{
  "lr_mult_qkv": 0.5,
  "beta2": 0.95,
  "max_seq_len": 1536,
  "doc_mask": true
}
Each number is 500 + 50 x the weight over its row's rms, rounded and kept within 0 to 999. Layers, rows and columns count from 0. Numbers have three digits each. The size before them is the row's rms in percent of the matrix's.

# up: layer 5 MLP up, 384x96, rms 0.133, rows 170-238, columns 0-95
# down: layer 5 MLP down (transposed), 384x96, rms 0.121, rows 170-238, columns 0-95
up170 101:531641526491497465545513515522480538573352461540546421553565589502529586525520595502541526508490552480502597417508474497548528554447432409487492514542490540490527524515515547556499506460447496495467495536554591581526438495495416624534500513536463519507601447513475455465534536537536475579
down170 105:432483453466505510486483471555483414487461460508462526394453514605555538492469433619481400456470475505539431499526485469455460533559434547478605528477608528457566560493467364577573472481530520467553437513444488528533477499488450596416550485403521535508532425511492524524536524518453508531
up171 118:444587495470488510511474471496620509351471476488484513562486551432509481517577487436476496583518578417518462564445489543451454384463399550440535530556491541451489533546527461405455560531514512519456521484524479411431416496530503574500493508563475503510557422410550603507478466504492488504
down171 119:538463475443501507450423489525462559505472469458480620571547415522627469583464489503446462551495460531545580415545468472565531525488586537568480430391452533562496524429405589511508472425443460521532493469526444440527509462491509465493591509470477455553502443525560566569544465514537510438
up172 087:537514511517465630534549535581556610535568514482541500553498580517609579533557516483430489485463545487511502507518509472487419476461415413536475449485445543433398509465581470483485584486472518510440480563563489522351559475501492479472510530472440532485499538468558613580483520493469546468
down172 080:573476516455568607457525506546473475471484528436601467472512474578450424591544393530501485525432554529502474542490539518533520449465494496507465433497456560464503507398590463506520574534535456473454454395578566529491532455519525482368509483491492575515485407508471494389543452491424537443
up173 102:476532507535447502510540531474526470416480474424573559561461545408388504485517494463483530542498518522526429586423491512483473372456488537461542546530487559431496461484553483505513486514513516597453538454483445475458470384474536461474473494571576519482570405425371446470581525460570568545
down173 108:508522483549545556537540513531494536490417479522628525566546475535502504571560502511472492575496525501476458539500490473451507528504368438524489437411528477547607566573599524424513547544460469453527472490518495488501418490520533448472564477427484515487466556455448607527334599513475483457
up174 094:487523394484564520515509503598550453506482458521499439598470497562579445472584487338545540456481584454481498510556533602466469448492434589458524497530422484590553537498471509481512451544519483588403499411486492468449498493551533434522415524442491523505526497417506533495504499423569499508
down174 097:533541519467475450524524483405496508497525453529497413477554574427504475541479537540542477487536487509478401464505559441515471551641471480567468557602567495505506549570470526544446466592425530471556532615482553468529436502476415583499444445555545443424472541502475516420552591469468544446
up175 109:506590480544475584539529437492466429620479489531449513508465493512412489479492451437523489579465490573509577508490558500606510507514554402504456580625526461460578494600504491423514566397478529467559480526515551489582556491448523509539533543562466439504508554538463546415440448507515440508
down175 106:523538439562497414494568576447553583471552484533489376588501541477525577550513452624521506435551503406499474520488619503545444444517457487535485471440505508475470542430511438549476504474441442514518497518511417485478465480467582515472449450505531477533484460509382403453512508468457579588
up176 103:521528516652421532484480494586555512546442443504433483533462529516446541399515559477514460534479555450517494458518446609506543483572448484351579528495575458542487545461444505477555463502471513450486473450497455378587511510442523446511517485472580526510546544564396525443464484506497548517
down176 105:468581467383538501515560508528560593593471407541418437557549474425461425490585426590560486567526530591640465473518477548531525416504541490582387510459505561542497508490556544520445537421527529548461509517520527526484529475473475580494537491439485464461503456540494483504478536497504510537
up177 110:436520431469432515504510546467607539464399479463529501526594519471565507474624467500508504520544575518557518465462476471517442502526346520461533468504465594443562472511467402542498479561475454428482487493528427461463418473479490551548478599465536500543542556404430524465523495426576488463
down177 110:435486594502390521459466586491600480534465597535508450501505506524631507484474467567455557553468500465521585485538423516517484472481649531504427523558517530574516485615508509444407446486453541503481464525568424522532551448561518519565488486436457540515522502435460467552474545543526492453
up178 101:528519401520502509549574506473557430580546421453599431517493493503473570418612573523582450579465425568570540509539520465449517547428462428547556521531547505488477423547501527500503474446516475542556532573499488453545625538509447527546554486469527432438514475549553499531446566539544452522
down178 104:505566426439512519534494455516418511563410440396567460565563454482470497440363478473508472426481445491532472471483473452530535420487468537533599570512549506456489469471503491523470494538488426404511535584506558525456449474554450557419495501469457442532434475516480442515433449425504377562
up179 106:519485450495514497533481493564453511456485499501491563521491554435499447565534519398473428421555462475536448518552433488422502440496506541470511544585540424535456520524535520455523452583490456485438408571577534477445539492530523420521498492430485526536620430428540687484537475517405485478
down179 103:553475549489453466584565515505518475547517406471566488460535486508505444378466570477493502527507507542486436463540500522548561577505528508475487513436458525568557499548509566633481494405455487540527649481455537471472462513494494485488499509556609459419413542511503357512492511515565486595
up180 095:532505533591469538476510529528588462411422458548542506584464470467578487429545545577490524513421542519528386504496540459481516404497537512456499530532555562501572569446552424565430553525496407458557478434611510467478500424493443480465534493565458510504501501552432592389501529522543488516
down180 092:502468435401453466488546481591459492570481515460611575480452416549539458484524520398481447517544490501507481452560510510451546557430360532535456460484466545451528550494511575503538538559546608610438514543512470459516552539440470508479497475525566529534387497510552515535541440502486469397
up181 113:525557482579449521534571524519471450544468484524597551529447449502467430521492543497599442506494487489475430434571593500510494615467488468450507479536465518556431529458492439534493519521567492416438610476491453471421517640509578481614521511471440473533585559499509505479565457452572492545
down181 113:473496560591439455483478533514484519463483483511409491402479423462489498486462459452566578455629509497473455471583489528549546421522477495437430479514514579509544475529464535377440566501606453461488542512512448457504489471432574574486566432395489469503555469547539531569542481601486551489
up182 096:571618551547387512592576467499588415527533503529538525497431552477457514521542495530548493567507506437590584454461505532518501502504510425547524516488441533530438511509548544431458516402524537409475526407553546429530529478444470544596558525535550579506526447555476485463519534499553452590
down182 094:488497527491521442613431627471452503500443497593525413426505464519536567513539517515462455413505428551479503419568543535482503488506393513521526515552514596507443575515461548523532450550362535490486548527387467491441507515572492488485524436497438494462539531426542495549454498509400527451
up183 092:565525408464524472575568447515545386503575544552481469488407580487457461589610396468463470525543533466523481527480563530562519500473503408499581520520559539474477484463466467434582525508394504499471567582518491437510456401443568506547489479497477445476515452519455473510500427438569553509
down183 091:438492520485484536454482462551525529522479457405562482486522437443464456480425490512486484536486503568532514512472427551538529606451575369488420525526545531468544596575578459466522505500536407533554522362524487472550506402526518442416502522482559540448592508525474527384575485477498504462
up184 088:548484442545523451528503511522591524430495515536498497604597535457472562522528559492454485485558511546499436447562480525560411476465512583537510612533407397554514563647532451457467475520451493449409486498518489496513477461564449446538417496466537550419521556385465524495461449489510490506
down184 096:498492568523409546465466459536482472520529566536561507498416522527505533572501523501530481595613515474499490402500506468546423518495477505539463519399512514445475486601531598492459546541552498537545565568423432361496440454387523538507449442596483519494586556549426464474504489532501543515
up185 102:482494428526518507539535494552463495488540405549493550516561478477491410476528576525528442494517526568564359553549541531546472497549435520485516498523572399531454542480545524550548484565478509405531512430396459516456542513489472556504477490419421596375560461522492607486595538522505535529
down185 102:540539461463536490495540496509543538593432453480462505452496467400460521488375530520498482510442657413443517485461488459490571430477519475490435565489451463469536488482479427415480478524451578537476430571563545590550437450465443439540451556576456497552519508531523472437523486455604555527
up186 106:515598523550419428582586440490609550468416458487515454500398522460490509474555563541406499472498637512530517508541538601467549448530433483470574540484475558511463494498411523476508501541494508463431517606503463504482493439548495544521448513532453509555504508432454468461413492561499405549
down186 109:446510489518603487491463466476597560522433584476444458427465526546506428468579506659587476468484444570555612538459590530527457497505521482469462538526446538494497509496482566517423486460585536476448537595546499588546410532463487530547487446508504455539512495500495497426440461466476494412
up187 087:479573494609460402623546567479450534536484459542548514512460527520533549571467543563562511529478530575531510428451513451500455526534525469483481436474590438535482480510416525509408485426522483384495490502492486505520436519395554539608588583489494411527474594540453501468467527481498458536
down187 081:599459514581509534457513452567488415474528454498443524484517547426420500488509470473502484466502437575559513520466528486488564447470559515466536564535397491526480502488491548482482478632498459556414536457485459428472547426540443435451402554526446485507660504357458499520465509483540507477
up188 122:491631497542482469461487502555588547501480415492468471543570555516438548527532432496481431497481560508570471566471611499500546443484481530524557591506530474511480475544492524506453484512459631541407512402548495440504415358487418523475442539532562514411530548440533523465503473558501545506
down188 139:516572459536487527558522515512438492507576574507618484577418459469489574435528558456599529450476442497524477424520512530561539523582494475513524506511448506546522489460515499549463398442594511514553425515503589512573486503468479465607585364460527500487447490546452512480438535433537590531
up189 096:462529496514413467461507481524597506467539454512448415594573465498460560506547443440571480530524552449471590510478508486541611397438446498469542500456484520494450444529527476513411371421459556496464421564475548395497490491516415500558508587535558557475538494449507432474540500524437511541
down189 102:534511447503464605527542578499490529533459532471510551461492569450484532468566395573531553420497494486456518440535504502509534524614506419502570442456577503611476514499474521509546502612493505532424453590561571611516451516565527462535530455468487577528493521489356505503476550530459559517
up190 105:475528368507424452536572560527482587468510503518479448472538598469391523497506425478447475479420569413593551485452431488518507430443533451472501546531439503530452534567588472513499468445500572535495570442518557522586467510519545541457467590607537533538472472538435519524535547450544487541
down190 112:533499475553487470503543571464475447553521483564490483503487434345382470462514551569488454540526604505388501514493535478532549522462459427469481445559505577476453519470513580464533508443411457524461491546480519487441498570556444537486396545501519437445411495449565489487417547437577558517
up191 114:534588441557505485468508391512512493527451382538497412535479571490429520490486470485470385534435470457536578483396482414474538459476534497455508500515528534530447501468470473511533466525524558446404423497557518439521442438567439465517526505600481472392557454396597492473504524498453436505
down191 107:506491514450474497559425541460509578488469556444471439499524482611539561499466555498514484487419462431554460432541456446418486572536472571391510441539522431443482479469450446510568464592579453487553580522545553451526589411514488535472544510516526437574503509454465383446423518501451502449
up192 090:459585462567453550533502425549545555401411497503521374553551474482527401511467506384512486578476536504493546599533429587503598479472502521538519554461509495480435474492493456416522438388500429443508441451559520442511449450518484562479497525499562543528497551521472520512531576534499423531
down192 077:519452522544549470378483563462504501534485499489387476537489517519513575573471535581437588449567518605519497470445557545424490478547449430545526494479523488568485530493506499522450530566511569472361522474544528567548581559414487482414477470434481417478484491499507449516412452427418517527
up193 082:514550449531497465474484450485539596500458466519547554548515600549452422495465544410605431507476490483488462420647455575491465552583466501519503453500502535458395523506482514477495558385549544575449480596504469631473553512447530459508526536522486504468511497519544483446421454544545456542
down193 081:587532509447481515501541478438504552463541467557596493604466456494609420440377555421407512416410483540511526519460466507475550576480566501443482539506547469517458580511424450508539500532550464469543463496533562448487470475462503413456553556439457553529531507573451442488588531463444544505
up194 095:464499509438542533494597467605556460467374460442512451548490561458530498549503575483534515558543521510548568556533522393543483507507484497505521492537524575483569590521596474549448494587432445495421512549505438568495583490544439512530519596521460564409559494479435518529513431450517428453
down194 093:461488409602402516543542518508560517561500492430453454447457398551614469505422452526493552504452517477501570449450485550479536520608518498603503492531515511516493475501472352483499530431420536483522498529513524435485486464524479476393474536534493509661480548533529471553513538484459489559
up195 100:516519502563473520544549601506489524493519524484538523470483534532470460473523523488394404436475595392496500449554583526577517472479500455406443418535467495536514426426551494523467542517510507403485496506451529468469406568490391502566512524566503452422511510513488527438606486408406499586
down195 098:501480457469501481567490411546635535554435567510463480530508534472538444491500499469550439556549448598606464493497452514404495577475536549497557485527472474589482538589523499490444527513411513560641465511517474466492556479555498488586512428503566498452507478406424490554434504488585468540
up196 108:586522468565474535593537546547524449428509507558539496534581475506489452551489444489549442536415523535483477470532502495567545482497534482584501514530503487426501419457476437541572508439471544427522444421533575572515435535566445496494404524528407433534512433461452597493422585486598467579
down196 104:506503507499524526493538551471500448490453511424519540607433438529493579584528531482509527570538446552453445450464459465536571571505568429544456408425474455502536462473476568514490525476435502472484443438540553507476537514615472354481447443528482521550436420539539537468374541497512418553
up197 106:488533482560473528509540576615629515554469432388515505475556572490585475535551516442439484537488516462508548417415557448543475508469478530486509455554434472434430502488514448420486577507448517536511510505526466446464526484460555523508482483448484468377504483465578608387412464520522545496
down197 102:506523619491532408481550497519562446530515453544599492434512573503494502546444489538472541500516453527449475577516418484450519536549600528509571482505479487495509484470554432540573497555459467449446330526563531574615470523520516470514484437517444518493500434483582449392531573529494545461
up198 112:455495457542491370614604405513539496520378521519513514534484529448520448545513502507520493472515559521494531468544440455605481506500483479565463466525480426478490465513538511512554488446470409466565610462470500410446487475402495411506569532536533526477539492518433502450544512372514551589
down198 112:427559479468493451486541511522564474507454547536599476600493454426527507454466560443488546505416485483478618428474572520510471452558464566432485486483511529457535516478516513591477470523520432612328486523497485527401450479506531428529505501542478498551523582551482429539513471489555467605
up199 091:522455459529520530510493478517504553424520469544536534498587492526556529510536633482511460552457505505464482414550565537571437435431500526486602540488529471471519452491542450520553495576555475471419532508580575550495485594551407590489411514500442434493530541413493572462409438436596502497
down199 085:535556579468541523474602573504527522577525525457540421537356516525466526451395427532526587461497513536577530604523452476508504514513464571480473447526399462561486551438521488553508522440429497487601519443461418512460500473434527496432481555516552489525478427530457444524591492518433516458
up200 094:490524451564450516571527457553559509539470453555546547477516542498477476439558531523503459387444424478504530593443556549492416425481518423476574507528544429448458432497553537518467459460513613415431538567496560572513376511560490476505527558547493460560514474543515557457522486421517482608
down200 102:501471576516412500427532524498437475511555555477464528576453516505542543536467495476596540490476580341536565492499595601525501481575489446454428498455580461632483494503566513503516472494478494460445498450413512453449488488552516405520583482530591504465495491479446584474579514472468493547
up201 106:466532451519510481475596475635440530541517467528453337548505571513505518427573505507489537473515511580530540477474535536539501501540507453563526469574530399566581544530478502551500465433450582515508501493518533433548490546429599492513462562476635502401550489552410516511491466490497532499
down201 106:410536463451537563463473435417501475452446494509441520562484468499488412535532490410473412542415562571504528509474504479456461455547557483554507525357479428435503457471569547557540471512543422565454485539577434481481429526575476473461454496436510446541546549511449593406509482486544466575
up202 103:501537522512463469624501539482479529562506482451519448492616531511387409491479444563464370625444524531524468510551629468576535461541511404417512502463464522528496502512530457484486544448448533497463586553497513509544503491591508543512430524492437418551518538513568531471575521500521530547
down202 103:475470426516502526443512519543516487340494489495430467406437541481537580469623540541518529478508494453526547475485491478478457565496479483436532522542517452448486452478552439534565486500413402441450405533532505536468521497487524448436494488656528500400522524413484528493558545471430466416
up203 090:533546465513451475520543482510580499463466489496629451548541494480565558454483493502557538515538497591529461444573495574513489486597463400507500493474441443452540496545522512456539498577485509393635493410539564615545580509459484502507458548499416523486518500550456496468510615392533482496
down203 086:538571496564473526512487576502501455560516546499496431530509499565497477478388544501496523555400363486525464574475490446493492609599467487489566506431481518427456462491507423497471476364444466418498487520514432421520461389479525477528461398566524531511501520418467503484479553479452476570
up204 096:591475399515452465574528628517547467572544512534575462516492470554445452481541551418373496501532533496546526526570527482499466455469552521537458446503512459449480432496482502498622543535481450445460535570489443507491487532541478500548418499467510552393526570480399529456470484368517446522
down204 097:476541557499444540551480491533419582496463526568577495585543404512508483532456535544482485465509496433499472477441423571449485589480641538466483542508482463540488524504461432563437519517414453525590552600557526405511416568607473487486486590536435499540508501501494493560586510504515554500
up205 109:498525540551501501541537437631483490514470495492471491503505457512485546393494505364490456546430535562555493492510543554569456529622506467577487530591491457444528535531446490584420538557526528466493476426564475483519535585470549543494447495586483484448512627523438546520431570455477516581
down205 107:453449484518428481408557403497564676476479592471448474466412511436494462506526494532483481497586436469549407481482475483468503430489523494463476506633555469521456513531521447413485528517438528521440451500486471544445504455485471535480490617566479485517520426511612441480557496542458505479
up206 128:477571503546473494527593459525529428523455424450496424584455664449557474460498525482493455522494551467638563536402462465441560499498491549501501512467530552540405437475459513494522549467390535546446577455488519551465538504499473509573541583563475554465578485509514572479516474523543447500
down206 140:483522570505437496538513452483535488435426474460523498469425466527441461511442457513541509542564544526598488491530473505503565472520538546558459517459476470497407407450562497472467464550494410469499515500466489551527551437577493553540530407529578464492441437513460374505451334534551491370
up207 111:481478480623506439491594478542530462518437460466510478489527491505541519480589616485455477529394491499570443475479495424453457567540494500504511484527646547459512545463521520534379607491462624500429527511580406488452534481526453526484482508534498501433479422472485586526514489415503520522
down207 106:532500497514421450482492462481586555597500595499675477461442476582482480482496503570482555531608501477593502424484471433473548550479510580430467444482479501561549573450521491522517538481467481458540607494495532522425490470502450469445572541583510500534507515485491418427510527430404503480
up208 109:531509465562484612563535517530466479508533439420512407490496501456481512479519537583545482518375542554561482478404460439552551485589471429428497609583500473566478547557550447508477580466490516505476553374494503496545479446464467498464487530498573513574481416463459523504420532582507505578
down208 109:485485423573480512517423561458498435513530411481520498449432482491430492474480482494502575461600408483470570541551521449469507448456424553510542549386563459459474504506507479350520475486522497530532501564534470469528537573569491459482426502568558436473481609542476460452376541533490450563
up209 094:462530467521480508497494545507563552521520384504555513525481453422525512507530423501490475498476593387484421466577533421487517567480416536508503446507520498558454456536515463548451420422413506532517532462500516560511543412559568532478545380505375544547531383446496590465469507498546557487
down209 098:596517539529552561532507471576497542455512490444414446526485539609531536516486518480449468512495421490477414528477514459477450426409577533554493556513466536525520396445677498447502625596583526464578473510440496498543542484472492478409496457519493512475476482541479535515524405517527498482
up210 112:443545530503484577531596362450552458509525522489536550582466467439504556442464491508465519442457559518569419450563551480515580421459425427433452490509504500565501506556456421493467550470562485453468440485526505462568498523448515437521536478479556442472555490420532614468473558388535499566
down210 116:544499437472619507515513508511552589469455413528458478440495636465518403490544516535493493459520547593509411502490415551595451460505498511531562549605542519436436512482544471520520447356566500509455458482506521484497539516524557505506458482563452462529551480494501456391446535495545484593
up211 097:523511482481500411488534526605572465394458442389518437560472533467518438504473526547453492503545497476620499584502459525512440560541528533554514470542542562494479523537498373396508510520506516539529581566478534516470543465564450464482329478514477542488577451486438484454506489429520459466
down211 100:459512488583476474427537527466556440472529517547542506498477407552505492523440501427554518543438508569468510394433490557553503499581602504535474539450574507354598558544485508557435531493482516471479552514474569500561399470423499489421457534492504517429512529418540430564527557500520421548
up212 096:546525495469419437566550487533570476456487475443506388517585483376476483469540471530495487532445541494573444546552428443530495585481481522482554536509620510608509538445467477473498537527493592585469459529547495451497434424519512433539487540405476625506494429532488528478566486434496564524
down212 093:663522459553553499528537495580509542442499509511611442482509431579438518555424528512561500495527452468538538455505472497550448511389591441420556430490450511403542451491513516479473500497544457513488425462472497514542530477459487463532405414557483584513468583492469562582494507591496465513
up213 089:562480440547418424523577520482458613468428490553501474512456451548537432533527457503478453539466518495489594493503479570531431479516572469557513481466525358503506503507492499569497501387490434352477514423474530533450446568526598463550525524560558458497511540505416514474421535538522510568
down213 082:556452554481537561466468435548489480491448486442561496576506537497398518501565434555451538528523455469567507497523415497516531538512516553528448484495445576455470454423463561507395560507408539637441496461536481504417673420503491485440493498456509576469512507466513564501584518481531491545
up214 095:498478547508516500491513553567508489488463509442525486503522483442525487496493537506380417441522486536541433585527561458580502488539497508519503550541524559571415524631580384466498557507529459379450515509542419453511467447452401492583516460448557492500536524451535526515427438396441573442
down214 094:431497516428464602519460520444515502470531502449557470431506506583522522392418526507453550537540494425459417411490508561431437599410544498498451414494521506445409501464426469524593539572516481565515512575595480563508605542535493504507488507536446489569557487518545469501502559525458454462
up215 080:512480581528453484457468469419443509551521474539463467524463436512410551432507418501510471587482420497571528541403534486478499399533491444586449510543447469483585417492484557451462559445533484468495535550528509551568534376561448541476595485516505525457510515545526560486533598486538375528
down215 074:541580379596519513581528545644613469436454468521494455577489544491504482497458527528466416527575493543518463532566553477551519467444554430485543472489611531499439533590504488498558493552466546492525460452474521428555427424427520435552461507539470527523480458519514470568465454515485535571
up216 080:531454538501488481519501608484487460534382454538524473503520412462470567564447560423555439586511499533488532610418471471459548608551490487533502528556519540479499482508387472458562507507451411480419519583472437562542501471408449553534515511451430583471503529578524453497539448556551475479
down216 075:565585492594437520555538459445519483408569511442511488543514538360515491455460485580460548508480459477483450545505445507530532474511544516476489476444485528554546399474569536515394510544429563588506497423564577495447423523525493531533440534647563446498483432479502508522554520437520478550
up217 068:498623484555443612617577518539513606551526569412472487480535447489459396502460541403434529409524435497495519524532440538597441535448484532577499487509532574469465517514445478420499524493571484473510559469427523506462484533567527474490465463448460589457559507446491480479480457485437531484
down217 065:499389527479623424367422563314529458464502526554540540484507499464494501523526533491540519562465524537548481537512521472470527489492480444514630532505479527529493566536519492389428505412587442452523538508460542539510477548493469488506416485521491455453558545501466530394499529517522482483
up218 090:452553453537484490481493394487530420542543457489499361512456480478409529491538485497552489522493526461543482562579460540417504506489472505604522550544548591538536481479482572518389429540553472539408449545605510522448493435532486422544551493457528461479504426359501582498530480511462476477
down218 086:589488506442511565519478522557476572423407487545474553540529497491518462564532533467444415498540506519478535528516506492506505485487499525395525459470373392472536573466500349552583540533459474399510511531528458461450571489440511541462447509457550582558546501458596433452523444521507573469
up219 104:484477442536420439589500514510557482472448408549492476542546521538609508467543528478555522515439555450486523412519504512453483506534418547434507560487559492450538559468495421485473416535483565433562485430616517452548453540401501480518468585499594565490497462510439563432462578449579468545
down219 100:590516589529513583557494504536469480502496562520625489568464458511345548511452528502515488507559478493602539573525483559412520497550500519549500500462502450489553491493534523505476490580549473542521484537503556604521537457568456432522488366457505447492560580455507550559611499514468574469
up220 099:441527508501491403543558467505494594400554425491553454510492551459536467545476468474520443496433595497480550604587420427464599526456506412441505500462585457549519523587479506485459455536500422451588477435549512404476546511488498459587505495516490481528522510456502513456568453447502594568
down220 098:484572467542392488517546597403523468503499471493510579478418432568476492477512525490554551534434442519543565470544525551579504492529505532511503500345481505438516409429469512462470465437550410537453498474574549428444413569538576541508533514415478505496449483414568506510485526498577512451
up221 097:590566486567417560548495432547493465447450541451525538552363458476480452451474432520505479488547505490597514448501469434491547492564496521551551493523561549574511579505403505484446543409407517458449557581514477478499489466492573600571502491469514516540540525469415556505433471553600497471
down221 094:458452455522531496468464475526509471529443594457539474509506400449527439541589466518431523493502450470552506413442478496466505473469605526424529495486548546549535540402538413488521554438443509516402490559483544489469445469472498560412506458492557526448490513437460504475487610625598520384
up222 093:557445482498452529533496480602539551485476467535533470518543516481499456482579549492375472542404529459527466533468608466647421478534437497569476473518604470487582530488570530530386545473392506396400531546493510541531425497422469493544511525489538503474533512498426532514469474480514512525
down222 096:611529455515550560543538472509524477523496656455525460567533499506480510497506521551427537481573458604524530506514401475569439462542537515506493485391477396449497515509472548571481463410493514485450518469476515528435612451602506453602482544449517437517406522508442547570510500516460488478
up223 116:519513393524468455561536501632530545449390476497477449551628461494523519421490540513490475585505569428524427452468549529550579472522533568469527500483482376481440601457551495500539507549534518452528554431510442530543457433408504543587521526509517513493499562504457541441539413517497480503
down223 119:486483572513546507506506551574520486426476480520542460693475493608545548483430512484470554646490456475526473584491542545513484466455484578548503453406449539549516511403569489558549490483523468561475531583619504543490528490490438457484524489522497511492454442585449531534530465553489497449
up224 099:594502491519514601524566514513547491538471482407500385600532494451462465490549417446553482453507475428483558582509453492573544367460502428514504552553527526477424379556547497562466463462502598477430512464557543520539529543516521559555503519516458526450510442412537478525583502476455471485
down224 086:521534492509504490592498488489433422511478514566459591564516464594387556521523609520539551544383568569499493563490427472494488525466493546667448514470498494466477514509419592467506417506559469459409504426516558489568540532525534511523410542474503520507490528506505538547505580506498433487
up225 091:486503396492537487579514558502471547548484520548612521583562499508471442455461475425529422506561530536564500552530432554502456418496513505548553513529429582430479464531443450415580491404506457567418539530551486523498517444507438510580507474536506548556468546555538546491384455402440507540
down225 088:628423480437504492450494510423545486432443562550581508575482506536410477529607553464485424472484469570568476508521437475489515512496487517557472515466480522401545569493522587512522511472480617504409490472555516514503460471477530433560536519452517603492441449467464537596584470471525516602
up226 113:472495390579428531520522544467508559522552488506560497486461465450529424474529452504603404511570431477573481479565464444567485578550516438503591513570548500573521480457535473450504598527458507472484543492588544513502562499546508552500557572488451523548552577519574585559446494503575388496
down226 112:428535500513473534472526474445464431446454458452530488519527413634436556461496495481376520448455477496513375475472486512494454488496450529504472495398538561444470445575494488572614399574494515499460411462524483463476411494558493506575587548512554485464512521468488497556466556519516598453
up227 101:553500480489505494537496426527603412517534508496465566540416533511523472422492416434490543481455494454581498525529560557563583444518527496525543584508500533516502462553660433422517532480554467440531530459495548480555396450488372500468405506526543456493524445482483517430527511432474568559
down227 098:554543409512423544519488500556506516472537421472570523599477575461457553577435448527517540539480455491467488485460432487472503469402600441524562464433515501503498449638410595514428535522417518519493493499507517482459580483461532471494497479470528399532390479500510543514410544477568515424
up228 099:558586501504489551535528559522411452499488482537534457512522511424503432520505606523504484482541462453595574535552463437468438506532482520573514504524623540623417509503409487494525538516494483470467510512588544539415577439560517547609500553514531514527561490530469524491369501490457403458
down228 098:469534548423465572467398475522522467480516521563571446469487455606472546528529461402450531474527589417422470463489546516485554485360560464489569466557505510545528488402586531476518545441504533498482517590418462457515570489441467455520549537422472537401531429445438519468503537479528503472
up229 105:488554446504524480524613462519452496493573567499540422582498463468455440420606562429558510480427487587545401446529504444473424503509527400460485498592517563489475469513534459622545532423477515490543537465512521491421495554469480459475495525524538526517486476526412548529385417536445501535
down229 110:502483595471516528463463489482466460508535584482474593425522538513577518630451536430539417477526540378517468417498511438457545512484534514562585503477525517533459450463442417394575539480515536506455539531374563454447566483502542544525526528479435476462542500484489422508607555520482469471
up230 102:577501495623480573516547481517487474571564523562527442501428495524468489431491538549529494448440553474505559548486568451598564454511469448472450545498526525537561564456513413490529511504585528471609523493519524485471447552456424578609518559394458440545616509494511484466478520402513509554
down230 100:571495406562402454503442495433440459501490496462451566458532527539475521542503518474519490483538489520491534536428492471504513540497490436492542456501561464475491408580374512577388434466481551529447333490504415506518384479523405433532517475497528484495434555549518459573510445468438502501
up231 113:477502421527453520536532512540483550504485494496560444457487475471482519420448471516446476529536502501504506566466550526426433471454480425409580503523575538469479392581536461552450553440486449578440426529600516534467499493537516490573452568613442424430565382483517521416549535466460468580
down231 116:482476532534563511538530443548452446514506587490459507602572563605496446483468519480563499473405475451520437544464589501419497472506500464509426501516521500565433598586517506530461505433448609535497469521535369537529453448508537490547498442499507580455513514610506550579578542561465530464
up232 103:500520496554367498491517506576450499543577479451612477525449435474498547415481498600489464614532442589564435596486469553579450495554466525510501548519447514561525548537581534548511489508476508514497541640413498519572490454583473486569565498492484537556521473483479524505482510463425455541
down232 110:545503557466524485554573505495543566486450514529460486542548496511569525551492460548472458508493574424529558438549482502493531476550554496369483536549521500536540531449440545606549509549478493501532543487497406453487500451512486487495483605491552500369617485557499526498580448537671409512
up233 077:468450477477515439487470498504474433422470437459524499488491507352511523484482483483524420478493531496496501606576391429461521540486466467520513458583600437485543536527478469381595478549506561530457552569485532521473496473415481588575433606525483561443458459515517487530470458533453579580
down233 085:504519440484422460581427562353613482425454531546568513514528532575559519512434502504506539497604451505574576530465544528445518521488492543483509481390429525595436461485486441563430521506461473587514449532558493472483561488477507459418472422547560488472489538472476481534531476466530455408
up234 098:458604510556518580539459448510488533545429474526541502544505530509454440517435538442538446570502503438609517524508496435549557534520484436507492434534492578494500523494596398519460510532488500443421520583498523511560400501533449490535527567489502570378527517479558455482537400560567372534
down234 098:526524489454506547540545453533518465503493540481493511404519480539519504516534446467505465441618422509502531561466530428497614591431475555384476490411548578473515535467488525576453551474508426492473507432412501439514527518479446496518468519467580544470425569500416393546420410529428450527
up235 105:497559381546468483475545444490467504537496429555534483507522488501426499526497470499590361503477518521495543523369526515520558482514499607462570558562488568484527456468487458544596466472579536524431630414503542427493485537501394478461526450529554508451523528526499590490556522463525426532
down235 109:566487560488475486471484487575525511478555501478421482488521510546521495517422510484470497614492465414551430438625456603519503408416565596531433359461485482518566454553517513516425492531422509473551575490481518536470565445450524499499448611569493445494448455452567522522499487532479471522
up236 111:492534485490510530569524446508577551444555509531593539507468505497463528536507491504462449473500520398557482564463461557593397504468452371452482541572459502483457447498641484518465521467497497421446484552454496523442453501565397463537483459598533481496573449567412500536513500412478461591
down236 109:453510473553446525456552634441471474478491410616486468494490604404444483487424467554567470526532435523541579475467472527498512535529503536518553497503534443569471459525495548431517507578468527426594542486457488479528501448534537514544462593399489559533474507569515512489504481640594531529
up237 085:563483384559593513528584504516593447458496387448544527528480534523535488481482516519382465517449483423501502577518477491441387490517478508513448473496536417473487498510436448521481424510474471428514428397502566589524502617514518439520514485597482522519555498508473502424447557442474453558
down237 083:487384651500537482458477517398418410516522582474442564601465462443431501525464443505587481485483583487513492518433463498460514563542509557510476479460485527520502569421519534428504535501496492382460566464484438520553530428553509484505451453392565482551500525480529473562530472524545527437
up238 098:520463546534485558447506523504499452507490495455539496501589457404375589449566580474516544568503529463572506516540478550472546379599430544525543448587443478442515488461550472554507434543512441509495571461545489506560524472505512582586475609477462524499535507515432549386549466545438490521
down238 102:448542441533407597596452410496437553472420500496542532466521507487471464479392524479538474538437455562490465440398579514509563402479395508545477493441478625545539583454489486495554488504547557563460511495525510428526503441505487551504511510460513462531589482443546409476471469436542464522